From a checkpoint of a small transformer trained on Wikipedia.
Training: a variant of Muon for these matrices, 539M tokens, 8231 steps.
Each number is 128 + 24 x the weight over its row's rms, rounded and kept within 0 to 255. Layers, rows and columns count from 0. Numbers have three digits each. The size before them is the row's rms in percent of the matrix's.

# up: layer 4 MLP up, 896x256, rms 0.146, rows 580-679, columns 128-191
# down: layer 4 MLP down (transposed), 896x256, rms 0.0837, rows 580-679, columns 128-191
up580 093:150111132152131097148143125130096136123136164080146118129142133136142129088112145143114116106089139144121098118107143134144141091103145172124173108130150106171111128095093148126132159130102098
down580 087:169067137176099125103097128151136157135100110081133123139152090132138166140130111142112162098137124143091122106141128108153116135133114131079168144122129123125129131130163170113149109144137110
up581 102:139145137096127129146120128119124166122148082130157127113117151089116128148135123144128140103159132124166112172115111155107141089131167090110090121126139115088124150119118121134104145161110139
down581 102:112079106145087121141129092119146130110168145160104127144100100119130148149168125142124166124108133144171106110114112095134167142085121125139183137132080160174128080134129152119110126132121098
up582 102:140163114134128082153117078139155101134069100161161129133155153165136162111117126113115120131151106123098128165147140139117094120161143144125118130151131091136151119130096140110178129079145101
down582 101:131133094112088145105091135137103139068146145124150162154148118119141162133131136140174125109102151139090173146132149117123098113103145128127118087113094105125134129127134122108117117112150106
up583 103:113118183133129131083158082120099118105127103128105118100128117148085141147152091114145153121097127186173120140130155147140109141104120107144156109109148148148111161141126124135131159143169091
down583 099:098134136149127182144158133139113158117092127092123127180125135144156147167113071167116116088104099140142119116103086123102110131138115104094086149128112149131142127106061116105157103109133124
up584 097:086116139105085081167159122124137140102158128087102164121119160128104114142078153135163172092102114117120200097133152139139092153132124146151116088150105161129145109133101154055147117142158139
down584 093:158144131124144126134105104118175071121135127172127111124134120124142170117136107130079100135095156108107150113085140147170130121144155120123124159127130133129152136120121142101086110144167139
up585 099:127119160144170154140155117170093083074103170092116140118113148138131078153160137167147099126102133112129084128142132126130105118126190129136133102098146128115109110095172123142124128125144115
down585 098:135172102110131132107116131089109178123121134097168134143158187142131116128162117154113122142136095140108119153102157103133102084164106135180135119125135124121119119169134135131135098160103135
up586 104:127118124118113121100143118107128148136121137150119115140117134107136145105167082145095084159119113159146174110096152111176132151113095135113129143096107146130096121142117125140154104104168111
down586 110:109126139184113127117124109097110144129105097120168125140132106105140110128161141119131099104148106192175146093099076096124164111122151133132129104104169084130134125131125107124075105124097119
up587 103:096139121158154145101140121084115148079132122117112095133132143134148080082107106123116106139105065111144051161104067150157065182098123118109128137125125125126162133108132160164127118138141130
down587 100:157135150089139141138098089149140172085166172088126133135131138133106084134149131103096139129137162143120147122102165122138129118098114099138096114127112102170111136125101086154182122132128133
up588 111:168095104134148110117156132132141119195142119130158129123139109097084129084125106189154139122144145125122129134079120103121083102132110158121153135100141146097117147146105098184132151144154112
down588 117:127152117141116140157131135126142131140103117120102125131093143121120163120110141117161110099156130131149142122167135116122124125134180141095096091124140183154150135092115142181086142161161165
up589 099:139114091114079110129099130120118104105100130199111124135115187142131133191137139128148104130145111123131159116108129103156107184087165109134128153138150111113147117182148148139111119120136106
down589 105:128110118089132145128129127114097077103133162155126167132136155153143117100105125131164125135081117165104147120145138131143116174159175149133122073132134150128120121124134175112159096129123127
up590 103:120148176114127169096135113091120157136113133103108106103117135109112165165150120177131152118106127158188139069158128121137096098113149132135139116039151099180098124149131108134087110112141105
down590 106:130127164140145128099182154116123103127110126088135139098116121111153136167163103143127122131101101115110168121165115190108111182114131138157146134122151114124118106106131096162108125122127125
up591 101:104082145152154144145162135158097140085075098105144128151094130089137121155173096131147169091153118124173159165094110129133110109097109117082120104163113154114124183107116129110081122146129117
down591 113:098118130103146149124152124147185158116107126093140152083127133110147161101172145153127155116149141152117082123160151158120094123104104128116088142172153102049128143110163128107142128173151114
up592 098:127169121116144137134118134129162142124123129117122137160087138128092139158158136168124144067111146119104121137113168158148099148138132132073134167119139120154132117153136164111138167123130168
down592 095:132120108154154122146106121145118136100101159144169157135121125147106125096116123074094107099159108086133175141098099108172125123142154136127146131138139121137134139115138162211138137130098096
up593 101:171127119118133163105150113122143094143077120178125145107115098126129122153156115140107125129105091125132095114142115154051080163121088126134139097131099103171131130166155110091119122166138102
down593 108:114124155141092143111127105124081085148170082139088161110135083108139101186141160111141115125113114165118197132112080111099133129166097131100111119145119104121132132146147157120141089180124117
up594 088:118142143168130110115140137148126140149105138129111134124125114124148137128124084167109133116125123160130174139173137107109112181162092124163144167153187105161106116128131127070119131160090120
down594 073:093138140125137127170169127136124141138106135129127117158168180157118153122110098119100125130127134109173127139099081147141144087116155128144116149112164099133186148142132125135129131159121167
up595 105:083129156119124137160137099114141139120091111115155137092144152139122124113135106153106109136148159121152132123123070156073116121118138162118176126131162191084162150135148109101168166142156182
down595 101:143100119153110131106119121101150148113177128125132132131132156142099099148091142122130099146181151141132100114106145140134165148060122080109114103141111134191120088154130110111157131151118141
up596 106:174100103083104086120122129142140157143117143096132098097103089100153108137123161159151118158127153090161101138163120135071126137146153115115131144120153114169091154157151104142071153114092106
down596 113:144095124143154146183157067158159110142154139124153138131103081134126135125133141111122120132138180107115135159128120121116162152119133139154132161158129183137125133118106127122103117120108129
up597 098:112101130177142132173142140110149134104122149149158097115096123102147116105155129150096114149108096123162128130114113125146129156145102167093139072102168154137140128117119130073170128101108152
down597 102:151113126159121097137140127094149135102155083117127150115115117107113132134114067107154144138144110130108129152109123136123103114157148107088118123156128054128167153153107165110109160148113117
up598 096:105154102164084133118131128113124152122089146119121122181133121124129126123156070139126130134158121125204122167121105129165144131100133146114138124109139089102166140120130109120178115101127130
down598 096:130146132105141125146154135128114096122092129092126098138136138149123135115113135107113080119147160143113160145165124164152130089145135135160119127142153134136118149166170103131100101118096103
up599 101:116094105158115123149124098148116140142110109108109125159129143134081144104112169191122156120163186130144147173144165140113103159127135109132124139127088172068122110132153101127123146103134134
down599 102:110100108154133146107100159139146153127101134121103140164116129091148125127139078134139124138118137107143095140104116168146150137118137126127167124092109130142143117138120124118090106117180166
up600 097:114105091142141117125117119092148131099131137141117144101125114151133101103106130149133122052141148106063136110133130104126102133107128183160108156161177149117133134113136128120084147121114152
down600 100:131084108147111141089121112150111133122147118166131143150106083098110096102097148146131099106135129091124106103183163088124081111094126170114143116080169147155127128103124142124120129145113069
up601 103:122088073105153156170116109155077058117086097170161139105124122134113135144152147092148117133138144155158127136126099112109127149112126198114168097095138100144130094102097135117153145116111140
down601 105:143159094139148186130147129133110125132147176153147128159121089111112098112131112131105141132097139155108138134103186160143122155081130167138135093088134103116119077133113159129169152150132141
up602 093:157140170095082076115128114162131093158169181099120142131098162126135121152133107139106125118149128163099146116182146127149140132098085145121138148162112128113130127137146038096110124145119092
down602 087:110138137134149132148154108081148135112094111158132112143140135121152110118123136131101110106092138131144104100114123114077155101129105125133132151174163101100122133134129132125141135083112123
up603 101:137156124110158141096138121139158156096133147164122127163183147109169134081121153165120057111133122146123103113143125114131116159124125108114174137131135081122106119143143107095133156134141143
down603 099:138164132122139131109122141137106187053106114116151126134153092082135131091158127133120127126134136169154102139132110136146135108151116143133136139124158136176153125144110161129140129109103139
up604 105:135154157088167160139117118136120114145143106163073150098099149132104119118202120094137105174125136116120130180142118153138106108127132117135169134126125085182162187161118098141115127154149142
down604 103:156087139153109139124097099115159094170142183150106138115139138125110161151102127109153108140137150124127125110121106114165169122085151122126133126150132106135131119117132130150156081076122090
up605 102:165097124116170169127141124138148132123105138126163159191156122113111129135111154118129089093104120140157100108142128110132113114138112130123140170140122135109144125127143145105116078165128144
down605 101:108179141126126158132084095113105118115133092165109136088137130136139124134130109123174166103144101127139109138129142145127164168127115127132115088119163129149104134134129190152134135102150106
up606 101:118125087131124136155108109154103117123132138132149145087157188174169120097143117124131157071104125142150109122173137111131111103111097119133098132125117140121155143140108188089143109131120102
down606 110:148160147109138132144125123113136103122159166165082103147125108119178104146088133147155136188154101125112127131100101122142129094101188097134125133120142149111112120150129133160091082092116133
up607 095:123128139147101103113131140110157130138093127124134166134146140117126160106055138099126123083164160136117091144168124145150131161118147124104099112132124136077138120102136148103150162157139080
down607 095:143129171146105120100116121104142130149098132118135125122135110124136079129122107143113112138124128088119097084096132112108143133119109140148138137111175142112127104151115115120139094067125102
up608 101:112117129070138098090149162107160184135135137127092110138095120119086117130129095138161113119116135114141074123099121179154157141112118142160117137159124099160153117132108160113119069156102140
down608 103:115105131149114129105162115148129172139135135103168126101120096123125140154165129104150116099095152138127151129150131124159145119162161113107095128173079123123130089117121146103142121118118121
up609 103:192161125113091135161113108106164128120183135129115127058131137119115121125096129129086109083106100109124070132136157114178154171106166097142148138202099119155109121140105137111177137115069149
down609 101:128090122147139122126135072159153147113128151172124130103129121127132153111072123101124140151109115125136147143107144124167093116117147126089150143125189126128100148156128170117123161105156161
up610 104:158123125146125128127131118096154121124108139162091150165136120131129088109169116132147129148123112093091139135123084135124111123162150143144119141062130163102122165150108145122126174131146139
down610 102:098110128161116194147127101087139118128136113102163131149170122098115149144121132099132136126113113120126076145117133137134113141154130150138082176065138157131108091161138094111116140143180124
up611 100:134126094125114116126104098112097116121174120139089109144107124091108149108103142104102129075159140131149119160129142123107124137088127147071103117137107119122162182113133097125160148134127123
down611 099:127153157141114090110153152133114163132146133086128093142139143129180130142114095143139171103124137151141124126116120120147094100149099093107146146141119139133131116183149139121109153107117070
up612 096:091158103064111123164135100162137143109132096147087150123116116144124139124119157139112134089134116104121099107109157132130111096133126109114148135160109116112126143106149103137137117135117167
down612 092:153121159153144111112151182100149106075121116123133114157129152107092142109141114112145128118112187124133106160186142132127136150145109173103069117129139114137134135135122118143093125109168136
up613 099:098157081127130070148159147094107134163134107130111121128135156123116137104114134162093155125092151098146077131108110128136125118124150126087124102158153084115124149140124139113145175109137122
down613 101:135133095132136139124153104113143122169116157097136125074123125130086118142138136122123137135136085133156119124130140167167147134109166074121169153186122112137155101096125168175160096102103138
up614 102:162108127105153108114147109148088102163128110160142096174117148119116127135132139092189157106122178147130127138091136113167113129107164135133107138120116109071093099144114131138124117124143102
down614 101:121098114119138168123109112120119135096123123158126139137143101143102149082150197114093157117160130171118119130096138123149135071113127167104110141114118105137115116143148145139132123139152156
up615 099:109136130155164118147150132127141155136136177121177124110149189130119153157082119155114130147099146077105146118096137142108121117151136112160091099145118142130158123111089112154130137117096114
down615 100:150163135109120081130111184146120119135087160167117142072143069105157120134145115133167122138153116118141127119152116129169126134088092147112151110149131143154141153150120140165132143134073129
up616 095:105144124122158128124146145168133110146098172094077103125102116118113136082109110136140152101098110134115130121123125161176126118145137136121149129110161115123097141136145172154155096167119116
down616 090:156118141103121073071142093110143080150145131131117116137155135151127116138122112146106152150126081093118107072121121139150124148154079094156119154134119119158147143143138137120108137096140128
up617 096:114172125073105147139150117118140140164112120127093146124125133134150154134122106146136104173171135170105148113101105150128100123133146112119143064107107130150099139101135145126159146152116098
down617 097:127095166113169091120116113136186092119115119139160168122148124114095097160079163105091133111092131110097147143100136132147136101104154139107112169189125093080127134096161098168178124139140126
up618 102:108131115136107117094101131152137129099077085113147149095131210148122105142154125146141101093082129121098134150093185140169169108175141098140189074113142150112088136121135148153127140141128155
down618 095:141120163074123118149137102144101138139145110161124155079147091131111179090117092135158131100088119127168145125123145144099135125145144159142133167164137097117125127167092156111110126111143109
up619 097:077127131127137158166070089127128162110113153145134128111116150132108096104105172140112135141182123120116128150140127083171085091118145138131143130136144136083091094076107137086143155096124120
down619 104:078116124165115140163168078124103132138139157156155142127127122070081143099158157137151099127119165111092117105148141105149118144151145143125126129145070163137111089154123161110104117154104135
up620 115:120193103168133145155135093095120112088104163137113101151137130113173164135122107151107104121157141164135122121138158111129135162106128130095161112078145112144103125067114145132119120137131195
down620 127:122148103137123111153136130110137131096105108118089145119114109162118165156110149159096108134111136106132131125179139121126165125099111090138131150145126133143094189132128164170113117119106123
up621 127:107129143074138104110120135135134179149091145130163097132139101114107128158126095139156101141111070082121142125110113120196138122111132202137126171147067120127174069151113124088116096183122161
down621 135:125124122119143149157162123093152143174158172092148143104147097135104093099163138142106153115086176109148109099149136138146125105153137155098107145136109129105116124156117142111154109171089087
up622 106:155172105119121161151153164101147086145112165164080084150128160158136114134109162107158164149141132118121136113100089140123125140163106101154139114114147140072135137115137145185131132128133111
down622 107:106164105111149131105084113087156154088137134145122126123091096137111162128113120123171126153134148120118139142133130091096150118138137138129097113111117110133086133123113149105107155146132114
up623 089:144110168126121138104129110085129136127164128111166137125065119072126141140113052125155119103127116137181134148162187104104149131109106134104105124168125163126150143126120152126149120148136125
down623 089:136129124089119127147122108134086096136122133116111096116181089153128141129162190129127103144152152117137117133148115171135135151126156196138145151135073103157118130131172112115144118101146117
up624 104:134166133119105137137147187100065161115128116148146076133168114149107148098152129143098137101153137120129150184112128125097114129137142116156104140144099123121118123161163131143113106109155133
down624 107:117152104132120166114175124146121131145123138130167108166145132146151087095131112095107093119122192102161134146132097122128116137150130129161150115143126123089136123123104080112143133114137118
up625 103:133124127125092130153101115129126164149146147142113120116101142133154129141150151169090132148155154131095114152096116110101137112112126089181133140158120129101156124090104105133136172157155132
down625 104:142117219138090111106114119150111133104144087125111128192106092160154120178173132149151101127143135135105123128138103109078124105140121140107158106173177148133167121151112116095143140127072145
up626 098:126101131138148072152140138151138138148108124129144155147108126127129143123102155094101131142075160144154117139129132074140176123145100129085127114101136116095139129127085149181102160153140127
down626 100:138128111147092119084174107137135160139112122142172121161163104091125146110128158096131158125091122114151082143109160134157121112132101091152109109101105148110121133100098146163146138168121116
up627 096:101078156138144092124115115127164182150105114156132135134136171143134115155140124157130088145132136112126147126126120109076105128152102131096084114132160135163104141131165088098080139148165140
down627 095:154175130136144130109078142148123143149157159127134101161134120113103112120118120108146105110165119108134172108148137120108111141082176097111113123102122141083094114113121075182118100120099084
up628 105:098143109168100132125118082117165107105126105131168084056129157119138149119100111098052099099149117132163105125135079115102124163116110106143129112136124131160111156137148102166129142131096120
down628 109:161145131137120131114070127167127149069135146160145114085111131124146140122151102061081125107163131171107145144146147158120134091083152123141149132168143099136121113104116117130139116136142152
up629 105:109114125118109134157119133072136135106123099120176136107113116146145096108121156174157136141136135103116122135121118104168095154155079154129172142163118167139144133085121109132143163123153090
down629 104:152129166190118172125137117139105091148153114158109107153177128133082106113144180172118142145148123117073081146117100091132123117113115162151155145128120115148148138155106168122126136121139135
up630 090:127150133117079142140105101161131103138116147132129140168111161120112136170144155111115110166143113086127126093091137124144145130148114153160109120087061140123114137103136139124173129129150137
down630 081:128138148119180129147155091094123127111166096098113095120116128128116166129071144112114171164131131107124114123119136165131151148132164115116134119092145143109171159140149178116127119115082129
up631 107:152074135084110124093146151114128115129129139139102135150108119090128146113126137125164172119152168141173121130136103183107103145141109100122142108143160112162126096135107141141113125126147110
down631 116:166132111161077126133115137114131076145141155164133139152160079138148101102101148171150117112150117113130129133137109175088118104090103095124134117135100150129120152117108124150070144157149091
up632 097:143102156137123128125126122137078167140141099128155086133081145129106141146148122132124136177148132111131155148121165123099126134113096106157115098154089130152136123124155140170160090144173135
down632 100:128117129132130115124163140124098088146120115137120165148087102094138133127105123129117166119140141102098134125144115111124138137147125149158159105135065136143127126109164118109132206113132111
up633 095:110170102095098163105142135166153123108086125110099120158103127121114189131151119103169147127096128144101173153168124117165100126113145081074171142116137154142136142133082129132125161154152149
down633 092:126162165135100127119100145113137157156129129137137116107142129108168145144124136145069139100124108150089066118121156133109113139149099132133131141153121121101166175154102100116099133120113145
up634 085:094126139101096140145074191141126148117121162159153129149117148145145127093168099084168162115159103124171122167115132126075094104111133115119124090132138134144133120132135136149160132132101128
down634 079:134121098113152143076115187122144120107118151107120108143136111141121126114116164137097161128117119160140072111125120100151155131179157165114105117111141127130131128122103116123117114125152131
up635 098:147114101149169108142118134117105110075066115148136130157121124143118139169149164115152115128136112107132146169090171120116154134129110113166134118130144078143118130083108097115138085111137135
down635 093:127126104103141130124134153099121119114149117114148088131111135070127078103129108120114113107097104129138136125168119123134131122115129115119122109113121131138162133149152106116143124141126134
up636 112:110131134154136122137094115126099096088136084111084097148177146124155119151098090121154140178148169147130147157103163157093121128100120168128101128178124109142146144115160133151157123155138145
down636 117:159131166111131115097175128102113097095130155117117126151101116129125169132127109103113068149151117102153096131134083107152159105126135123089131099129159108129147097141155146147128113132131103
up637 102:215131118151112115132108133110113134141101112179092130118086161165151146098131153129134129157138106122128136145141121095116137154096097120146141155173105144142112157156127139106117123111096170
down637 104:076113104089127103117137139181127166112098178087126120135143141073127153147166103142079099110150143124126102108146119156142155095191148113130124150173133154113121103090153176139089086125141094
up638 104:155121123134141114138118164117154118140124129107163139076153135131159135137114126143132080110116127113190090152173082120124173122160145100130102140134122120113137156166094143101150105166150125
down638 100:137106074116109107104141143164092166130187114098101125136174144131159118123145129128143133114114119166101087099118145072167150068131137141122140136103072135108098117121130102118147134152168102
up639 093:166114099124148137122128134183145123125085150083143151107097118127130121094124106120191091137161117112103121136148128164130119101125113139152145150114132181149085170123148149144142162142113139
down639 080:136148093164104121143147119106128176104110171083126137137099157146102166132124142123097101117114157152120130136101105135152160103103131099126127106150164078112161113119104165110165156069070134
up640 094:096168104151129123167153145119130133110161104125106129089165143087113121128088113155113129129104137103136122070060127108143158102119187124100171121102121102069144147082143139153108153126121121
down640 097:095163148097115161140100114151101141105143149162152143154109099102124103152124118117130144140112107167145105165111112155099129113147148132106123122072136140153126124136144149136141136173167144
up641 091:130136140128118145100136084107134119149120159157111119104106148110137137105154153133061159125117138117141093135123114124108128162148167145097161160114131111163142135113142139111157113150148115
down641 091:112115098157132099146171136131131138143125166110142147121098144153137115154147122144164145137088121168113163098120116158114134144141071122126084116154081104106115103138123113137097097140120111
up642 099:142118146091124141130145146086068108125134152133105113157092126090128119150170149147075112107096159144086137128165118145128123123112119122106137108086128148151076149071105096142128163144093126
down642 097:132062122176138123148121083148149168107163088185179121158177131153135107144126092129140133105158120170115131133125109142155110113119155110146115114144134153109081169099122116117155125082080101
up643 114:169129124107093117141106097113127153136117120155149141151149097113099127120086134109129104170091149163119102114140070105129130141106145172167175113156129127106089158132144121089142093124101153
down643 121:114157123120147113124115098127134161142142145131123139122177091112094135092150147118121119188098138110151130112105114134166161111125154143137127134114182134154135098099158134162148086140122143
up644 093:118103151132111127152125134077100114090131146139136119103121131179144140183105104096154116124123141116143153121159153144125112179148124120113135134154100083141116101134173132129147113121125146
down644 098:086139161144132160121170120092097114134095134123114142094142128148094177131118112108141129163135101148168119140152124122117122151132116105090100138125119101123152116156116122101132123060115154
up645 111:080138115131130158112127170134141117111094130157113106124127146161111139128126125119135166127174084131123162142082148127159116155113110128158120149156151104119097130090088169127142103127138112
down645 116:136091105118147099148142110088168106141133094135133081112115167136125107123140116121122120154134116105103127119138156103133135118062116078117091111130138138112136112098125120154110118109135111
up646 104:166100119108103196125170094131132099128157133147127133099152116088186177099129150155127161150133146085117114122089079144132108126092118106136167136126143122165128143118102140139131113147161079
down646 110:107107105194113112133190107102112080145154147153169144125163095158145131122130123126166132158118141155138083169101120151155153134153114124150111086136096142096138111161134097136139128144133116
up647 095:138174197106136113124120150082134100115117110140136144082134135125113127135135071126131085131108171136143157091155122159063139106106080135144121107114105146127110164153123113113120128151111119
down647 086:142088120188142162123108146124178139115154132151111155135114116104123102156156164106152132151127130127138138080065140158127110143093135129141155153117138117145140140138176128131153136135133121
up648 100:145158133113154171181146171133123160116115129136148119117139135077119130120172102096115122184114133132149120170072096156159094148133171133132122106146153115154129123142126117161146096134142150
down648 104:115082124113125100103128112153114112141103144133096108128133158097138158115142144143106142122150127109076166156110150114129149147127099146117153141126139147157132133128096106096096094142106147
up649 100:158163123136166091138158131100148142147117130132134152110095171148148136179130131122145115133147157178093168145123118129148109130086130143136125139128149147120148106138165132122134091146129106
down649 101:163169135092139114152124117131112129136196135126147146142130107143094127102111093139104114164081084123114130104111125142147113146115082107069161163101130157118152148112119107140121100132096107
up650 108:171202097091130134153136120137143064129151128143139125100159132157101140125130132137127115123077124141125106148139146118102144151107136107105166143107174141098106136138109134098145148077141155
down650 106:089074125137147170132139091126115145118131137096103156109108120122120176124148156159099120148124137131158139139147139127115134167169117086172141105149100077114109156079116134100131106155122066
up651 094:139129127082134144077150149163098135140155167122122105113101146122145136176146115123159042124103109153092146111144168150136139185126114165120138109093124066135101186140094090152150113140094143
down651 089:129151163119125081096132108104113143127129098145113138104144073115117136135093123117121104120137156137157135127069123125110154135164156101100077142094111160185132146159130132124100174123076126
up652 097:123126101130125102123085100135157114125117103147133149101136133183112070150127157121127169168135123082130135137114122125162123156138088142068093157139143126152122097120151146136113101138149092
down652 096:181155139117154100116094140106165127116174129113161124168135124128101153116125151116103133130127106160069104089103148140126121105173128117108142107142098116123139125110127149149118085133128121
up653 108:128089102113140100094158130120140107076153128151110107156119093126122118108120127136170151146116131145126104135130125128155117104154111187146106123120105134151155142122130159091141135121143144
down653 114:143153110152126136123153140127152140148132182111123106091102142133153091144124128120137129135153133081173111131089150107099093165126114166122162111102137125105164142125118141122152181097118123
up654 110:117093145109119113141113073116122155125146116121143180111138108120115168123114090108166122150109100151168156134089165098161134160096096137092145116139150136130181124118136126168121082132114107
down654 122:153111129130103130143090110131162167144113137104158148109109140144125133128137148150128128168134101110093117148130132149147161110137090125142111147173107125100120097158109094126126116129092146
up655 096:156122136128098139100137129121150098134097116119082129137147138124118147113114125104128126123103173104092147136123101106076127164124161127183141122080135140053152176137102180116115160153124142
down655 090:134122147152146169154115134075120115126156134134165109136144131130156138092127106105123117128110119124124106135104134161152173104153156138115118146174132108066148141083134097149097092114073116
up656 105:104135132114168129118125101123088117129133128098081131103150155090141100135125136129140099123142161107162159144141162158126156139161111136106135142119076135144110096134137112146141135091177108
down656 109:136125148149141100094116129103127132116130113141163136136147125147099093128139082142133143094160113113157120080074124116151073150127146125122129094111117149111127129136128101131076140137144132
up657 110:142144134094096105143157124144149144087114092111127092121138174165146167140137129148115072133094175107104149122134148139120126109159104156111126112122124129150136107128105145100136098127145131
down657 112:138177131109164098122148147137135149094138155109150150158122113117123096134106112169087130158093123115113138110115125122117183143113131127127121158173172168119128063111125134151129124150140130
up658 096:147111111126132161138126112135140097107095129166111157122125091099117109111149127134137130106119133134143184119147127175146129117129074145140134162149154132156137123153084121135119126127148092
down658 095:151116122126156111141145100121136188110145109140150083158143112134119111069117132142174142120159136116131121103166138146155157126149134126087130130102134119144147132117131162207093135101152132
up659 101:133145136127152154094114143164100117099096155157166128137168152145112142180130105150158103098120126118066153153141106115156083096156138138142151109125138133109134137092118111102113134106160166
down659 103:148144092164130136079154131148126047141129132143127092139147104135121105114154113155121110143095140136105102142136066110101140138119081120111150113115108162095165163142106098141134092099104124
up660 097:161127143087126186124100113154132130118106131120136092136096098121129134103117143148149143129180107141122084113129142128111118107102128085143173178143139113129085159102082175112148120128120157
down660 097:131131133145135103165089136082165118169101170107119133095095081117120087116086086113114125104160080118127148137136108102152117123117115108090137126132123131126143121139134116125113196106130148
up661 092:150149167133126132169108142116113127135107116116052106128124144131113148123149147173177149159141130111178175095133122093111130094123148114155120107110147186132095150117096167150116106147139109
down661 094:109151105150109088124092100146134146127091097144082146135153087160113195145110094139130112084138146138129084116117084156102113109119111177165137125098106150131134098106136142131087146133139103
up662 106:164161174127120132109109164122135114099094113178080146128113077158127146132165110124105123090129094110111136130102176132148127113126097166157129102122125124112148138125125150138144139133129159
down662 107:104135095138139118152118122149107171102155158148136098133128152140143154094097129161115115149133095096165134121079159105131117187112152131179130168117136136120130044130088135154148101103167090
up663 102:100093164108130124163137107168113114148168119127107132147142164105107163094118123162102085127122124151101097092165103168072147129153119094107141086159131138122108125155142118134115158138146123
down663 110:132125134110133171105083104141147126092089161093179125134145114117117104160112118062109126133159103118133105111103133164142072166133116134152105133137159153139156131115114097160112143155120085
up664 095:176117117109109132129121123133143120154148155101119125159117114176122141113115126112085085102153168108097148141092122114114106151116109160127131104107088144119196144161097110128105134147134178
down664 088:141157157119142120167125105132173172086078146169094117085118092118149137161112091119122149121138130132120150129146109171139141125157106129132099110184147138112124139123128095106091146084089071
up665 108:102138100121123111149168147092152157109119171132109098155105118131172146111105120122123166135127123143119116170100139170123083105140120134102104136155147168151143101125130140128149146127133114
down665 100:148135108102150123107135150156151130101157123142130126145114118135120149172105118135133139106104125114143149096155134110095133144145135141125095094091157120141119125138139115120158163104066108
up666 104:070083181132119086131112126155157121147126137146140113099165131161120107114101100185182144107155120150117124140137115133110102160075114115101177124170093114103128133138140124078118138117159163
down666 103:101112153137139077127095130172125117107119141085149172098132100160184116104128144170163149131117136115085134119142140145138125145161104162157120098139109098085130148094111146123116097124128109
up667 110:086167133161107106112122129144141132162109159094187096167089114153093104153142126158152119167098143126171130160152143143111126130152117082127135110134135074117144135098135128114145148125123115
down667 113:124103133121161093103104113135127108115155107149162099115134154125172146151125186117162121156096157142154098114122112139094172117142144102110132070108138113116160108149142115136137114154106066
up668 092:107098111113137167129109105144107163134107141144148120160086159104132120091131103137106146117116108116096143094094126118105145118124101150116093178102140112090100110141156128111182110103116118
down668 083:148139126147097119121136128146097104121132109161130126122104106107162153122142124115126123141118107143064139161089154089122165137112122138093140139112083150092113173153105139091116158089140156
up669 098:126126172142135101128139098111094145153118145144113098120139101092145093103151113113125174092152139170148128142170139148126087130123135165151102142125093108076127123161098134147159144130098100
down669 098:107132119088073171177137115114142103122109108101131108123154132176078150146122120120127114155153127137112096156088155128120137132118134076121134148153127156166098135136152150143146137134135101
up670 104:140135122111095136194155118163174113155116138121100114116143087133150105179175147101120118152095109071127078120110114122163128141108145143109134132132153120171155153153140163112165104117081128
down670 104:129143121117136138120115107127135145166147121135149171127156108112118152115126143077145123128088146151129120138148122158144092135136152130119122143137106104121109159117101117138161123120092154
up671 100:131176125139110147130150089100147130135106136152143140114155049142149132142119105093121149094143103160148104161119147140113112183127120091140108127116149144143133155133104142115117142155139137
down671 096:121128142162126107128137152123133134076130138112142110134103151133137118152182132124178162124112123131141115139085142124085121132168130112076117107120170134127136093130126144137130153134127100
up672 092:104149104118138156142149125101124196120072125117109144090101145139148092121103128158142054146113094115102103099144141123081110167143123119102152118160120133115122135125156134155143135108140113
down672 092:127129163129102164090166111129127116155110134132144178125169106174122104104117119110084099092121106142089130133127132167096137081089100179127147130162143149100138167134126112164139148140161116
up673 102:117147114084155143148091099151087113153120185160122137139154141123102156169101111141144121149144106170128169132122110115133088111094112138113144091086133132110088127137123153107129131153138119
down673 098:078129106137138155099095120105126121093137156116116162108106134169128090119139101117097122136112115106137136089120130165183141122115166155110153152178132125122169134142139150117113108174134098
up674 106:131142150119163132123161092125135122081116134108128137092132144112103093124097139187143112149103097163126113127149128093138133180176098134073115079149142149148119122136139115103157120160159118
down674 106:135145145148126113150155133139120133126126106141137135153111094140135116161138104117100110113117124129122123099115057148106149149167102141153151116110147082152143115151096104164104115150134126
up675 096:119109162125142140139147163108092104103099117133132084137151157103157107134145086113144109119147152139176141141146141126149127090139122095147170133099094116132122128123114125123153118120136139
down675 096:090106176131131145103153132149109124129129124118120160162105129155179131142146147156132127132141125095116091134109131144105148143112144127146122174141175166151152172151159086127074126127118141
up676 101:120174131132101124115093150132149180089124131139142176078138118134154131119157109137139190126125143117125161111122104110137074136171143143110126109111144103141156143122190142070089143125163141
down676 097:099122144131132086102166124090103088146120150126163134139131085150159119107096154112121083096097164110092171122092138104153110129137104157133116176095128112088138128147104071136135150114065118
up677 100:173138127167152122155187145128125118140127131053137107161111144111124130129136153153171088098138135110142140134156114112128103115185132121130150146160155126122126085120106144116179137116110121
down677 105:138107104157148131150157126102131161140123110139119116114139113123179138121142114138111130126147111101143155087114106127116119101086097099147141146128141135122140090124152134124140129103087094
up678 089:125093134072104139103147145135109130130112083169137154110144168117140125142144111148101110109137109099100159137076110128096129116172140132104077118099073104121159151140172111104139135129120135
down678 099:145106109133154123131105171125143131127106146138151142132150123194165127134119123086146112104166094124126163135120078121175125116158114140186133127173113154178121124102115106169139161111091109
up679 091:114140125128086085128133140126109132128112145067174145150107132087142122163142134194149132130073139132140111140118153113130131117116090121122146130117160139124132136124155144149133141133123110
down679 088:118136105132124153132115105146145115130093189122111101120100134145110152160149109099125105125123138174103172082142109158127106102142172178102121156133152117144102092049126149125148136106104100